Weights of a small transformer language model: width 512.
Each number is 128 + 32 x the weight over its row's rms, rounded and kept within 0 to 255. Layers, rows and columns count from 0. The size above them is the row's rms in percent of the matrix's.

# layer 7 MLP down (transposed), 2048x512, rms 0.0965, rows 351-377, columns 0-127
size [ 97 106 102  95  94 101 104  97  92  95  97  89 105 107  93  89  86  95 103 108  98 106  93 103  96  96  98]
[[170 167 127 156  87 148 133 142 158  87 136 110 114  74 118  95 115 133 132 157 122  83 145 108 145 110 114  82 155  81 129 110 128 130 160  91 107  35 138 162 162 135 183 121 120 130 115 104 124 143  80 114  95 211 102 145 152 134  83 125 128 135 163  67 137 139 159 142 149 139 108 102 158 138 104  73 119 122 165 133 175 131 174 103  98 163 117 142 150  86 110 153  87 114 139 135 160 104  98 113 118 162  46 171 101 139 142 123  97 162 147 200 172 175 107 162 207  67 107 122  87 105 106 129 112 168 169 105]
 [120 170 129 148 118 213  92 152 157  36 165 129  85 146 128  94 122 117 174 168 112 136 103 153 122  63 159 110 141 143  90 123 123 110 163 186  60 174 153 104 149 187  84 123  73 106 119 144 184 134 118  89 138  86 126 165 120 153 127  92 152 138 178 157 140 148 137 177 106 137 140 144 143 105 129 135  74  67 192 167  85 107 123 129 115 146  82 203 147 139 156 148 141 152 115 102 137 116  95  84 127 164 114 113 165 109 185 103  78 146 114 123 119  79  95  83 101 141 115 109 144  64 120 150 110  83 127 152]
 [125 193 170 105 134 102 128 108 129 121 108 106 110 107 179  53 127  93 110 102 126  83 121  93 108  90 141  98 109 167 178 134 150 110 116 158 145  63 129 127 151 148 100 140  98 148  56  82 180 145 110 102 146 145 123 130 166 159 122 170 143 118 164 133 100  95 163 149  89 149 187 157 112 149 107 107  94  99 128 145 104 119 111 128 111 170 108 145  92 100 146 115  91 155 122  67 112 128 120  47 148 173  85 125  97  96 113 144 128 118  83 159 120  88 107 158 116  65 163 132 118 173 123 120 134 179 116 145]
 [ 65 136 154 183  60  73 107 103 145 107 174 148 107 139  94 148  88 165 131 149  62  68  74 146 118 172 150 142 144  86 155  85 152 157 102 113  86 109 145 117 157 122 123 162 134 186 164 110 127 110 140 155  87 136 121 112 173 110 129 150 108 156 174  90 178 116 116 174  83 166 174 176  87  92  86  76  79  91 127 131 125 127 117 121 165 106 130 142  41  95 109  91 112 125 106  96 133 146  43  99 125 146 138 151  98 124 129 143 127 128 147 108 113 153 115  91 184  62 133 134 147 190 180 161  54 105 144 124]
 [171  56  98 112  90 164 148 116 131 140 156 209 195  95 143 156 118 127 149 130 142  51 137  99 117 127 119  97 141 164 183 111 176 134 139 140  94 190 124  85  89 150 151  85  59 122 124 180 114  91 118  87 166 125  93 111  68 128 107 119 145 148 190 126 144 141 114 122  69 119 178 134 156 158 146 152 154 142 142 132  74 160  83 192 122 179 118 114 146 100 119 108 164 172 110 100 176 107 120 157 136 184  88 106 125  67 123  77 118 117 143 155 100  70 101 177 166 117 183 100 140 199 156 134  81 114 186  69]
 [123 105 100 125 200 128  88 135 161 133 169 121 138 115  98 105  85 100 161 123 146 155 113 113 113 144 121 121 115 135 134 131 138  88 108 150  89 102 112 169 144 117 109 167 111  82  80 121 158 161  67 123  95 165 145 151 118 103 105 166  89 152 179 127 143 142 182 135 182 134  55 102 138 143 111 121  98 102 164  98 136 143 145 164 157  98 100 129 120 102 105 128 150 120  96  56 114 124 124 170 110 112  57 162  53 140 105 154 174 131 149 159 166 117 169 158 140 112 129 100 107 121 141 106 168 112 134 136]
 [163 204 106 140 119 169 112 142 101 145 169 132 124 119  96 152  98 125  98 126 118  98 142 129 131 120 104 111 157 114 148 144 135 137 121  74 110 124 102  83 124 108 115 157 110 107 105 120  79 117 190 101 103 194 170 165 104 118 116 161  87 100 117 152  85 141 139 146 136 154 143 170 124  78 162 161 116 150 136 139 133  65 127  89 145 116 152 166 134  67 102 113 157 160 160 123 122  91 145 161 103 186 101 170 107 161  70  71 114  73 103 154 129 170 122 143 116  93 166 138 119 111 141 131  98  68 212  71]
 [174 104  73 166 139 183 174 166 157 142 108  57  96  98 153  99  97 119 170  99 121 140 134 143 161 133 135 139 222 145  85 178 105 161 148 186 175 193  98  93 103 193 144 102 129 158 121 139 152  84 132 152 112  81  76  69 153 123 129  74 120 162 103  85 132 137 111 168  80  72 176 132 117 163 105  84 112 149 127 133 153 129  72 123 122 167  82 104 116 162 105 161 139 140 164 185 156 157 106 124 139 135 114 148 181 128 105 190 113 129 164  83 128  86 126 149 187 110  85 127 189 126 157 116  89 146 128 116]
 [130 148 120 127 115 141 133 131  58 150 112 178 133  87  94 107 116 108  98 152  93 106  88 149 140 155 193 126 149 129  86 110  96 146 135 195 124 126 112 152 153  77 115 148  83 150 153 117  88 179 110  80 151 150 159 108 163 112 153 196 195 165 114 115  53 124 101 182 124 134 159 167 139 150 103 152 120  76  57  91 141  79 175 105 131 192 112 201 130 121 123  77  82 160 107 148 163 101 107 106 110 140 199 181 119 163 101 159 131 157 116  90 120 132 147 147  74 159 130 180  64 106 119 126  95 100 104  91]
 [173 182  99 120 156 121 149  95 149 168 121 130  86 142 124  90 133  76 156 157 129 109 156  92 123 107 121 110  80 104  76 122 124 168  98  96 149 114  95  71 107  99 139 134 154 143 135 158 108 119  76 148 154 134 157 171 124  77  64 168 163  83 152 103 184 144 114 119 122 101 217 137  86 106 112 104 103 146 125 105 112  80 168 146 106 143 153  88 166 141 133 109  80 146 128 119 127 114 136 117 154 109 154 109 121  87 207 107  56 100  91 140 154 163 110 129 100 158 145  80 161 123 150 144 111 111  81  77]
 [141 180 133 118 130 167 176  72 101 153 115 148 124 103 132 176  92 118 177 101 146 179 172 153 183 108 106 114 132  98  61 105 144  83 125 120  96 152 116 145 140 160  91 101 142 138  72 182 106 135 155 130 137 127 159 153 141 123 124 142 120  74  36 136 140 147  45 167 146  75  88 107  26 143 128 123 135  87  99 195  95  83 103 152 109  94  88 149  74 108 134 122 109 160 136 145 160 132 141  92 132 159 160 129 151 125 123 172 138 129 117 150 119 138 156 164 105 136  95 168  70 163 137 148  57  66 120 138]
 [115 132 135 158  96 108 138 127 144 128 160 154  96  50 101  64 172 133 161 143 137  71 132 152 142 128  69 103 119  57 133 120 142 126 120  91 147 118 155 159 117  79 102 182 142 101  91 102 105 153 175 122 138 144 188  77 170 182 121 129 171  84 176 110 125 138 151 106 104 154 154 192 123  84 137 100 126 174  71 164 141 123 120 147 136 101 135 180 143  78  70 125 116  99 108  96 145  81 102  98  80 182 112 117  96 138 164 206  88 132 117 115 169 139 130 139 145  94 153 134 140 130 132 134 125 108 166  96]
 [144 200 134 133 217 152 105  84 172 143 133  80 142 138 141 125 180 148 112  87  91 159 103 117 170 125 109 126  88 123 156 176 138  88 172  65 131 101 177 102 107 139 131 152 129 152  94 151 105 120 107 114  96 138 118 115 188 132 114 135 102 125 169 170 134  88 103 146 139 183 153 159 148 113 124 112 107 110 136 173 139 161 122 158  87  89 161 166 155 133  84 109 108 132 158 136  90 142 111 127 177 120 162 151 118 139 105 129 137 114 177 140 126 101 121  95 121  78 157 115  97 115 178 121 143 127 100  98]
 [161 114 156 113 105 128 121 163  62 128 192 131 138 148 121 168 159 112 144 142 150  84 114 146 182  56 122 193 129 148 164 173 171 119 144  62 164 186 123 109  97 142 108 120 148 158 124  91 151 108  92 154  92 184 120 132 149 255 119 172  96  92  48 117 105 157 125 132 100  89  89 122 165 121 123 178 127 160 157 153 136  78  95 136 122  73 158 104 135 165  85 137 135  85 113 117 136 110 136 101 136 169 148 115  57 138 225 140 152  94 113 136 101 127 124  98 148  63 156 143 124 156 175 115 103 150 151 138]
 [130 205 127 174 128 170 147 109  94  94  86 100 109 127 128 106 156 136 115 152 168 154 114 101 144 121 135 152 180  87 131 144  41 163  89 113 142 197 155  99 112 103 152 107 138 150 128 114 140 155 143 227 150 152  93 174 169 127  85 113  93 121 243 148 151 110  83 169 107 174 175 142 124 149 149 191 123 137  80 113 117  54  85 122 113  97 153 116 151 164  94 167  98  80 148 151 139 156 102 172 115 114  97  92 174 103  93  95  67 149 156 132 105 157  94  99 137  70 157 125 118 121 137 193 139 113 108  88]
 [210 167 110  73 108 170 118 138 155  77 128 171 125 146 123 172 109 130 101 144 107 128 111  88 127 109 165 133 195 127 130  85  87 168 105  81 110  59 143 119 143 105 115 117 167 153 133  90  84 130 109 141 132 124 148 150  99 157 125 116 134  63  99 174 112 143 129 136 144 146  97 118 140  59 128 141 128 150 103  78 150 132 116 130  82 146 118 135 143  77 137 125  76 114 124  83 120 115 124 108 105 103 107 125 156 129 134 137 185 103 186 193 135 116 165 101 143 117  85 129  60 113 140 148 143  90 145 114]
 [182 109 169 127  95 105  81 128 156 173 110 149 139 122 161 156 159 131  90  91  79 105 139  92 133 171 154  83 120 116  78  93 165 124 104  58 187 104  80  83 144 126 133 106 139 167 154 119 100 140 122 192 101 128 138 147 115 163 148 133 181 124 133  80 134 102  98 133 154 172 158  93 168  59 151 144 124 130 125 151 158 118 129 129  98 147  90  97 109 185 117 117 120  96 164 138 116 133 178 120  65 155 163  76 129  98 152 164 102 125 115 122 148 101 144 144 141 116 112 130  90 132 119 118 134 105 177 107]
 [164 105 121 120 109 156 167 116 113 176 116 133 169 157 172 148 115 146 122 119 141 160 110 101 154 120 139  97 155 105 132 174  87 118 171 143 151 132  72 125 142 131 120 140  89 128 138 178 161  85 150 155 137 165  72 124 134 135 132 101 106 139 119 103 194 134  76 118  65 120 178  88 116  78 116 124 150 147  92 173 103 134 157 115 146 132 152 162 167  61 118 107  91 154 111 157 139 147 195 111  83 133 144 144 148  83 172 109 134 128 130 123 126 142 145 162 123 144 127 112 154 145  95  65 224 139 170 142]
 [147 170 136 101 121 102 135 132 121 135 130 139 134 106 170 164  76  94  72 157 160 137 117 109 127 145 130 131 160  86  98 170 135 118 121 121  93  96  84 195 144 151 144 117  96 169 106 113 109  74  81 150 161 169 131 128 163 107  86 126  89 127 231 115 136 145 122 132  72 166  80 156 128 109 138 135  85 125 117 114 128 136 114 138 118 128 154  87 123 141 138 170 177 123 159 114 125  76 109 130 142 199  92  69 132  84 137 121 124  74  94 138 143 189  97  98 171 160 109  99 110 132 116 167 123  92  82 131]
 [149 167 151 114 128 143  67 116 158 109  81  94 142 133 109  86 136  99 161 106  56  67 133 106 152 119 117 157 121 174 146 117  73 101 151 181 182 120 133  89 119 137  72 120 122 132 110 127 155 139 182  94  85 108 131 132  60 166 155 170 129  88 158 147 154 191  55 152 133  82 103 103 167  65  73 150  86 156 140  81 165 120 121  98 153 119 115 101 175 163 106  94 174 139  91 165  85 146  92 176 148 143 173 122 130 103  94 104 159 134 125 111 179 101  67 181 111 108 145 138 131 125 143 144 147 143 120  91]
 [135  74  99 100 146 139  96 147 167 136 122 188 140  83 167 101  97 100 113 139 119 200 146 125 114 122 108 129 124 106 116 115 129 185 139  23  85 111 130 148 126 169 130 109 143 123  89 116 136 100 115 105 166 162 123 149 134 169 161  60 131 181  89 158 114 119 165 147 127 107 127  92 172 109  67 109 146  92  31 170 152 132  76 113 128 152 152 172  87 122 154  76 159 104 118 125 114 119 123 213 167  99 104 115 108 108 109 137  98  98 159 143 101 153 165  98  93 141 162 105 154 166 144 106 183 102 166  43]
 [ 93 129 129 138 146 119 140 153 127 139  79 123 107 130 152 182 142 135 219 107 159 147 182 124  90 141 184 143 130 114 169 172 106 103 130 196  80 140 120 175  97 166 190 141  88  67  40 104 162 161 152 171 125  96  90 137  80 124  99 157 125 112 112 114 162 154 151  82 151 168 143  73 116  96 179  82 184 145 105 150  94 108 132 128 142 148 153 180 125 168 197 181 110 162 130 139 167 158 114  91  81 170  84 126 137 151 101 181 138 159 182 155 175 101 145 139 147  96 145 129  93  73 107 138  77 181 114  99]
 [120 122  98 126  99 120  61 127 123 135 208  73 117 125 117 151 197 159 170  79 140 110 135 111  86 171 121 105 163 133 169 196 149 114 181  93 138 123 149 131 136 148 173 167  84  50 147 124 108  97 132 150 145  66 142 144 105  75  82 172 193 137 102  71 104 109 147  87 143 166  79 139 103 128  77 148 145 149  93 122  51 140 130 122 108 144  97 139 147 158 104 125 158 142 151 241 118 136 125 146 147  87 115 133 163 177 142 173 155  88 181 150  83 146 112  64 113  69 102 139 138 174 117 144 113 102 101 109]
 [164 107 170 150  84  62 123 174  70 130 125  90 116  99 106  80 131 149  85 158 147  92 120 105  97 163 153 151 140 125 115 168 143 144 141 153 175 173  84 159  85 116 179 127 155 118  89 132 122 217 122 125 109  79 128 131  72   0  95 166 127 156 143 171 119 107 115  93 131 143 167  82  79 169 109 134 170 144 162 151 133 155 169  74 110 130 185  92 151 156 110 123 157  66 117 107 121  79 193 167 124 107 141 137  85 140 125 110 140  81 155  66 121 129 181 133 136  93  80 173 137 159 168 138  97 136  76 154]
 [122 126 137  93 161 161  96 138 137 128  49 114  97 106 108 114 107 137 158 147 102 124 126  94 155 173 118 111 120 128 137 149  89 121 143 132 141 122 113 148 128 100 119  78  60 108 123 110 170 117 150  96 113 121 148 163 124  15  97 132 122 162  40 171 145 129 144 156  93 141 177 132 202 120 131 118 163 105 133 117 121 181  84  96 163 109 123 128 142  88 167 117 136  93 111 125 136 202 116 132 111 126 168 154 126 113 157 206 153 137 112 139 122 127 119 128 151 140 124 124 135  94 216 144  68 136 109 141]
 [144 203 148 122 106 168 120 141  88 113 108 112 100 139 111 189 125  94 192 175 221 119 174 108 156 136 169 134 139 139 115 118 116 112 122 119 130 131  90  87 163 149 120 101 125 123 147 146 108 122 119 111 135 184 103 117 215  76 152 139 156 152 117 121 120 180 186 105 143 139 103 119 122 169 148 106 147  32  82 105 129 130 189 159 122 102 131 123 120 137 110  84 112 121 127 119 110 172 123 132 116 140 125  73  97 178 128 156  89 197  98 119 183 144 117 105 115 100 103 106 145 142 163 178 104 185 147 169]
 [147 212 139 134 116 137 147  86 105 131 121 142  49  74 120 159  93 137 110 147  88  85 151  80 104 181 109 155 122  74 145 149 129  72 115 199 105 127 128 181 117 110 183 178 143  96 137 101 145 118  81 145 156 131 162 140 135 109 103  86  95 119 147 179 158 119 152 178 102 102 195 138 109 112 174  40 206 169 144 120 170 171 114 121 162 126 110 150 136 158 128  61 153 113 124 169 147 137 109 152 158 112 127 123 113  91 136  85  87 148 101 105 151 144 149 123 127 126 146 121 103 116 134 104 123 108 202 160]]
# layer 7 MLP up, 2048x512, rms 0.0619, rows 352-378, columns 0-127
size [106  98  95  96 103 103 106  94  98 101  94 102  98  96  94  92  97 105 123  99  99  95 101  98  98  99 115]
[[155  98 138 128 148 146 141 148 126 133 132  98 103 107 112  96 125  96 191 124 102  96 138  94 115 171 111  80 110 136 102 130 122  88 142 131 102 123 112 140 115  91  96 136 135 103 104 147  70  97 137 147 116 108 147 128  76 111 113 153 134 176   6  88 112 142 154 110 141 122 145 113 158 162 181 164 156  91 165 168 112 212  89  86 146 193 133 116 114 139 112 110 138 130 110 142 164 157 171 156 128 135  79 119 103 161 172 146 114 123  49 100  84 114 118 107 126  95 141 131 153 133 130 180 135 113 121 169]
 [176 100 140 168  83 125 113 116 126 136 145 106  98 114 133 115 193 106 133 129 116 161 175  77 118 125 107 124 142 127 148  99 130  44 154 159 127  80 160 135 121 129  87 117  81 130 120 174 132 101 134  81 118 152  97 124 151 169  98 123  78 134  98 162 141 103 118 126 144 121 183 155 102  90  98 111  80 134 169 116  98 126 144  64 119 136 169 156 150 157 131  96 103 124  94 126 112 133 108  79 131  70 144 125 156 192 155 177 147 122 181 189 142 165 122 125 105 127 232 123 139  87  88  80  95 120 131  81]
 [ 63  81 103 156  84 193 106  74 155 171 181 121 136 165  97 129 109 146 113  84 122 133 151 113 114 144 115  60 159 126 179 142 143 148 176 142 166 131 173 155  99 131 138 124 130 154  97 124 148  98 113 135  81 163  71  72 190 123 171 100 111 125 119 121 113 169 119 134 135 138 143  80  99 184 155 152 159 185 209 121 151 108 141  71 176 119 180 159 136 172 119 158  40 168 166 112 137 161 116 133 125 132 128  89 177 135 153 117 114 118 169 140 117 123 157 175 103 127 141  90 107 124 129  95  94 117 163 142]
 [126 128  98  38 136 151  99 168 130 143 111 100 237 122 127  77 145 175 113 154 138 142 151 117  90 143  80  60 202 136 129 150  75 140  89 109 128 133 150 121 143 125 174 181 197 150 143  99 177 181 186 138 116  60 148 118 104 123 139 163  45 121 107 121  99 129 132 118  74 112 160 132 121 132 133 105 128 105 149  90 145  94 152 107 105 126  84 142 104 106 118 108 112 127 136 127 132 168 113 144 147 112  54 155 161 157 119 140 196 143 159  86 135 163 138 105  67 108 116 114 151  83 120 144 143 105 122 153]
 [ 97 112 154 150  62 113 141 152 119 123 112 101 128 121 146 171 136 117 125 117 114 107 123  81 116 102  45 118 162 174  87 112 143 128 105 152 164  92 145 133 178  70 162 127 124 129 137 103  97 126 160 159  58 136 139 129 162 129 130  66 149 156 127 176  84 128  98 110  76 107 114 150 164 135 120  98 136 151  76 156 123 111 149 116 109 242 164  92 151 165 117 198 158 120 109 179 114 106 142 130 120 189 166  88 138 138 111 126 106 102 149 114 126  82 126 121 144 156 151 138 118 107 185 177 118 144 148  48]
 [116 119 106 117 126 130 171 132 104 128 142  94 150 113  99  93 128 140 132  90 100 151 174 122 138  89 167  96 159  87 133 117  98 111 138 117 159 255 121 134 153  66 186 140 143 187 162 172 107 160 180 157 157 168  91 127 118 164 175 185 129 141 117  78 199 167 142 144 150 143  86 150 182 135 103 140  56 115 114 141 165  76  74 155  92 134  71 160 161 133 165 110  92 127 137 182  83 170  72  86  94 155 114 131 118 156 126 149 158 174 103 113 148 125 170 106 138 158  83 142  83 109  91 110 186 139 158 146]
 [166 143 105 158 140 156 127 115 111 148  83 103 118 102  72  72 107  45 155 143 159 105 114  95 151 198 130 186  97 104 127 144  74  77 155 118 197 138  84 135 118 101 174 104 190 118 112 111 114  79 138 139 138 169 106  57 169 172 104  42 117 136 149 117 193 144 118  86  99 131 158 127 148  97  83 137 154 192 148 166 108  84  91 111  87 128  85 136 117 159 133 127 101 114 145  63  87  81 162 176 176 103  93 166 109  85  94 129  84 177 118 109  73 105 156 154 132  91 121 172 167 135 169 172 169 169 129  95]
 [134 158  87 115 173 176 128 134 142  82 125 131 127 150 165 171 142 193 141 144 145  51 111 117 191 153  57 163 147 176  68 106  95  71  94 102 154 133 134 116 146 129 142  80 128  97  99 180 165 125 116 159 123 163 177 160 126  98 144 174 133 112 111 183 155 171 167 104  97 115 181 106  96 135 112 157 168 167 106 142  78 114 126 160 151 144  91 125  73 192 103 168 103 136  68  97 132 130 178  44 166 141 107 152 104 144 150 177 181 118 134 167 123 143 124 174 160  66 137 208  72 206 148  62 136  94 116 129]
 [ 91  95 153 138  71 153 155 133  87 216 121  65 157 100 114 168 195 108 115 143 120 126  90 100 117 135 136 157 126 137 104  84 157 184 112 124 141 127  86 127 124 128  95 133 115 132 151  76 159  60 122  73 140  86 109 124 119  94 110 161 184  81 115  80 100 163 104 154 147  87 172 217 136 149 190 115 114 147 148 137 146 130 101 102 102 153 147 121 126 172  79 154 198 118 124  62 163 163 119 173 134  74 102 126  81 129 195 113 163  89  72  89  66 144 164 157 121 114 163  73 108 141 146 126 129 201 114 126]
 [122 146 115 159  89 104 111  64 126 117 126 147  90 158 162 119  96  98 149 168 131 157 132  83 127 100 134  79 117 136  84 159 161  63 131 121 146 132  67 126 134 159 144 178 170 100 105 128 147 126 124 140 175  84 114  97  87 135 139  93 151 194 106 140 129 128 115 154  57 161 124 104 152 175 146 157 166 136 172 174 107 107 122 143  85 133 177 130  93 138  90  96  76 125  61  92 143  67 141 123  92 121 134 172  99 127  72 112 131 150 117 152  66 125 141 176 124 153 124 141 145 136 130 128 118 139 135 163]
 [126 145 122 116 139 175 109 156 141  80  97 123 119 114 187  88  93  91 111 139 182 126 153 105 123  92 128  63  95 117 111 125 107 161 141 123 123 148 166 105  99 104  89 112  85  88 144 152 132 107  96 126 118 121 200  91 120  99 102 137  82 116  11 136 144  99 143 151 133 136 142 181 114 144  82 178  98 114  99 124 132 119  86 178 133 112 125 228 147 156 118 188 178 151 136 134 129 105 153 122 142 105 102  95  98 131  99  83 102 124 143 120 174 154 185 141  86 119 181 114 177 109 150  47 144 141 178 153]
 [116 116 138 120 162 141 137 101 137 172  86 153  91 135 184 118 123 156 177  66 117  38  89 149 100 103 128  91 157 129 131  94 120 157  91 139 140 132 181  96 118 137 144 143 147 120 116 127  65 154 106 131  48 132 152 117 130 163 107 141 152  94 176 150  67  96 154 166 147 129  69  57 127 116 130 118 146 164  87 120 134 151 154 171  51 121 118 116 128 142 104 118 111 121  90 119 116 125 180 155 160 124 177 134 171 131 146  88 123 133 135 170  86  76 143 114 101 175 142 110 124 111 151 137 127 145  95  93]
 [114 133 127 164 104 123 110 148 135 193  90 112 129 158  68 107 134 129 176 147  92 101  31 156 153 106 175  94 148 143 173  97 179 112  98 150  97  93 104  94  99 102 137 190 172 121 159 107 164 169 138 100 108  94  80 142 154 109 150 111 139 107  65 194 106 167 112 112 144 110 119 120 100 155 101 106 100  92  78  98 107 119 130 160 182 163  86 198 112 174 180 153  33 108 153  98  93 163 132 137 129  67 122 173 188 168 126 143 146  89  73 149 147 141 153 172 129 135 165 129 105 162 108 143 165 162 162  97]
 [ 83 127 176  83 131  53  88 144 190 182 122 126 137 131  97 108 159 180 195 109 193 123  77 122 119  61  83 110 143 146  72 146 188 101 157 102 122 133  79  81 142 144  68 176 136 124 112 165 122 116 129  99 124 143  89 138 105 101 106 126 112 151 163 131 131  68 143 139 126 113  80 135  93  92 123  99 131 105 136 159 183 169 120  88 144  94 167 133  80 105 161 148 140 152 116 106 144 130 107  86 119 178  88 153 151 104 116  19 146 188 151 169 150 125  84 143 134 146 107  89 159 112 152   4 168 147 147 117]
 [116 159 100 158  74 130 126 103 142 157  96 146 189 107 167 132 103 110 142 114 151  76 158 152 123 203  50 124 174 124 130 126 146  67  92 135 160  94 151 123 124 144 127 215 129 123 143  53 181 202 115  90  99 139 160 184 159 102 125 117 187 146 134 120 177 125 119 113 130  80 168  86 126 153 103 180 109 100 162 149 106 167 135  79 147  80 127 123 116 124 135 164 177 155  46 165  91 115 135 191 210 104  36 120 129  98 156 163 137 180 115 102  91 157 107  75 103 131 145 120 112  98 149  98 156 176 155  90]
 [ 69 173 146  99  80 113 175 113 156 140 160 129 149  87 109  97 123 131 208 151  89  70 126  85 156 115  87 152 151 126 192 133  56 139 146 122 118 178 127 178 156 122 104 118 142 142 133 101 119 122 141 121 111 126 145 127  87 135 144 109 142 114 127 125 134 146 125 154 120 169  88 131 136 198 101 104 133  98 162 114 132 138 107 146 138 129 109 118 115  89 106 113 125 163 123  92 143  97  70 142 119  98  95 190 125 164 109  77 135 184 211  87 147 166 158 121  97 132 180 107 170  90 134 153 131 149 151 124]
 [120 163 182  90  88  95 131 171 170 164 133 128 156 122 169 118 127  93  94  68 143 108 119 137 129 131 170 122 177 125 142  98 117 128 168 163 167 146  80 189 112 124 156 165  95 171  86 150 150 148 182 164 152 164 148 132 114 109 144 131 114  98 168  85 120 101 119 156 157 149 180 130 118 186 143 145  82 139 161 153 123 119 176 115 167 119 101 127 164 197 138 136 135 103 129 127 139 176 119 122 184  91 162 109 196 145 101 102 108 132 128 157 126 110  99  70 151 126 163  88 109 136 126 182  77 172 119 145]
 [ 91 185 154  86  91 101  91 107  75 102 141 100  97  40 173 118  93 137 155 174 146 131 176 108 123 137 161 134 182 115 128 113 125 138  44 176  63 113  80  98 151 158 131 132 144 145  33 105  93 125 121 115 152 155 119 155 172 139  93 144 129 122 207  96 152  65  93 108 125 151 121 171 158  97  67 149  61 184 118 116 132 129 108 153 176 158 191 161 185  73 128 121 135 126 174 108 155 112 129 124  83 119 109  57 105 118 131 150 124 171 131 179 190 139 148  95 140 177 190 170  83 180 100 169  94 132 149  91]
 [133 151 138 105  99 206  98  62 144 145 147 178 105 145 180 174 143 120  68 188 129 172 129 101 128 110 147  83 171  78 134 141  74 106  65 165  90 119 153  91 132 142 128 112 126 128  91 122 150 136 150 129 126  94  87 150 131 121 122 158  98 123 116 101 174 159 110 183 149 162 101 147 106 115 127 114 110 101  76  92 133  86 101 117 157 155 152 159 155 205  80 118 100 132 131 139 158 123 123 135 110 172 229 108 102 145  43 108 179 102 117 155 185 153 151 218 150 123 162 206 150 110 115 172 169 150 174  76]
 [138 135 130 116 139 113 113  71  97 109 150 178 162 140 126 163  97 126 128  96 140 140 123 170 119 139 147 111 142 166 115 200  62 134 150 138  79 140 114 181 129  87 170 123  76 165 111 102 135  84 142 183 140 104  89 139  90 181 101  93 147 178  60 170 171 150  81 123 129 201 154  94 143 127 105 135 157 130 115 113  98 122  99 151 127  87 138 102 119 165 121  99 160 111 123 165 115  89 150 145 136 131  98  81 161 160  98  61 120 124 154  96 162 119 145 155 133 105 150  94 112 113 160 129 173 185  90 123]
 [135 121 100 137 113 163 167 141 156  98 127 191 138  91 104 160 148 114 136 133 198 163 126 179 105 156 197 109 154 126 130 185  75 118 121 171 108 140  63 125 125 133 120 139  92  83  68 122 200 162  98 145 121 123 159 170  99 125 151 170  89 200  67 134 113  98 125  96  95  72 136 141 120 100 132 129  86 159 144 125 148 115 126 145 151 134 105 167 122 147 123 102 178 175 167 128 108 119 160  86 122 197 154 115 134 123  70 158 108 133 218 196  87 139 192 150 121  68 193 142 147 101 106  70 150 166 124 148]
 [128  69 167 125 149 143 150 162 178  57 143  79  62 125 166 125 104 115 199 135 132 164 124 147 138 131 149 168 143 104 124 107  77 110 142 130 134  59 137 104 123 168 109 138 147 132 127 169 173 134 118 159 216  68  51 109 151 176  83 129 138  88  53 117 153 113 199 149 138 136 148 149 147 105 100 124 129 101 148 104  92  82 141 159 173 197  96 152 138 169 131 126 127 144 106  93  74  79 149 151 155  80 146 161 136 206 126 183 136 107 147  82 154  86  86 130 103 152 128 162 153 132  96 101 105 118 140 106]
 [118  81 175 166  99 166 115 133 112 151 171  77 141  89 111  69 135 175 114 124 104 186 124 120 116 137  93  75 120 127  86 174  99 117 150 113 120  99 132 118 147 152 179 127 116  88 108 150 151 168 119 126  89  83  68 163 139 141 131 139 101 133 138 181 155 138 154 140 140 129 150  83 140 144 104 109 134  71 140 167 142 105 133  99  96 117 106 173 146 182 134 133 142  74 147 115 124 146 171 121 173 139 129  73 174 127 118 176 114 122 122 117 176 143 140 159 110 165 168 116 139 151 167 132 165 129 141 123]
 [137 172  78 177 132 108 112 148 150 116 109 156 146  98  84 165 133 102 101 134 187  89 140 139 111 115 122 129 111 119 101 128 127 133 148 159 142  93 155  62 112 147 131 135  87 139 147 171 189 134 129 144 120  75 153 166 203 101 156 135 148 164  71 113 100 115 109 133 117 160 170 114 115 105 103 144 162 128 125 129 142 181 222 121  80 134 160 169 118 134 134 147 104  98 121 175 165 102 152  98 166 135 142 154 107 130  97  84 131 130 133 123 134 105 115 168  99 139 140 104 104 120 118  93 168 128 111 110]
 [134 146 133 182 124 120  58 170 154 137 159 149 144 147 103 158 196 141 173 174 132  94 161  63 147  94 108 109 113 154 132 131 114 104  91 117 154  85 156 183 128 110 146 133 131 162  88  95 115 166 164 168 133 103 129 172 140 210 135 131 137 169  99 130 155 119 127 185 120 168 156 139 123 169 148 123 110 185 133 117 121  77  66 106 143 144 100 120 162 129  95 131 126 162 107 130 134 145 140 168 129 132 119 134 136 139 154 144 124 159 135 113 110  64 175  92 110 133 118 144 147  84 105 144 132 119 110 149]
 [139 100  96 161 154 115 169 135 128 111 105 193  88 126 155 102 119 118 134 172  90 178 117 126 125 147 159 115 125 129 128 145  99  96 177 134 159 148 133  82 184  33  82 174 110 143  88 122  52 185 153 183  88 142 120  71 136 177 127 163  95 116 161 144  88 139  92  69  95 145  99  84 141 160 168 106 119 201 162  83 148 170 128 155 138 176 143 119 187 107 147 185 163  98  94 164 118 133  65 142  92 134 162 146 111 147 155 119  96 100 114 153 162  67 147 115 150 158 185 120 107 169 135 170 179  97 161 130]
 [119 105  92 159 134 155 117 160 124 181 151  67 157 123 108 195 196 136 167 183 112 130 146 131 100 141 126 157  73 168 123  79 132 138 132 125  63 107 103 100  64 174 131 105 110 114 120 183 126 120 117  98  83  81 128  62 144 163  62 134 104 158  66 153 229 136 117  54 146 130 120 147 101  83 169 163 132  81 131 145 125 132 136 102  99 162 156 102  92  82 128 163 118  98 129 139 123 169 167 123 158 138 104 161  93 173 120 144 149 100 161  98 110 173 144 125 123 118 106 135 121 102 151 149 121 109 102 140]]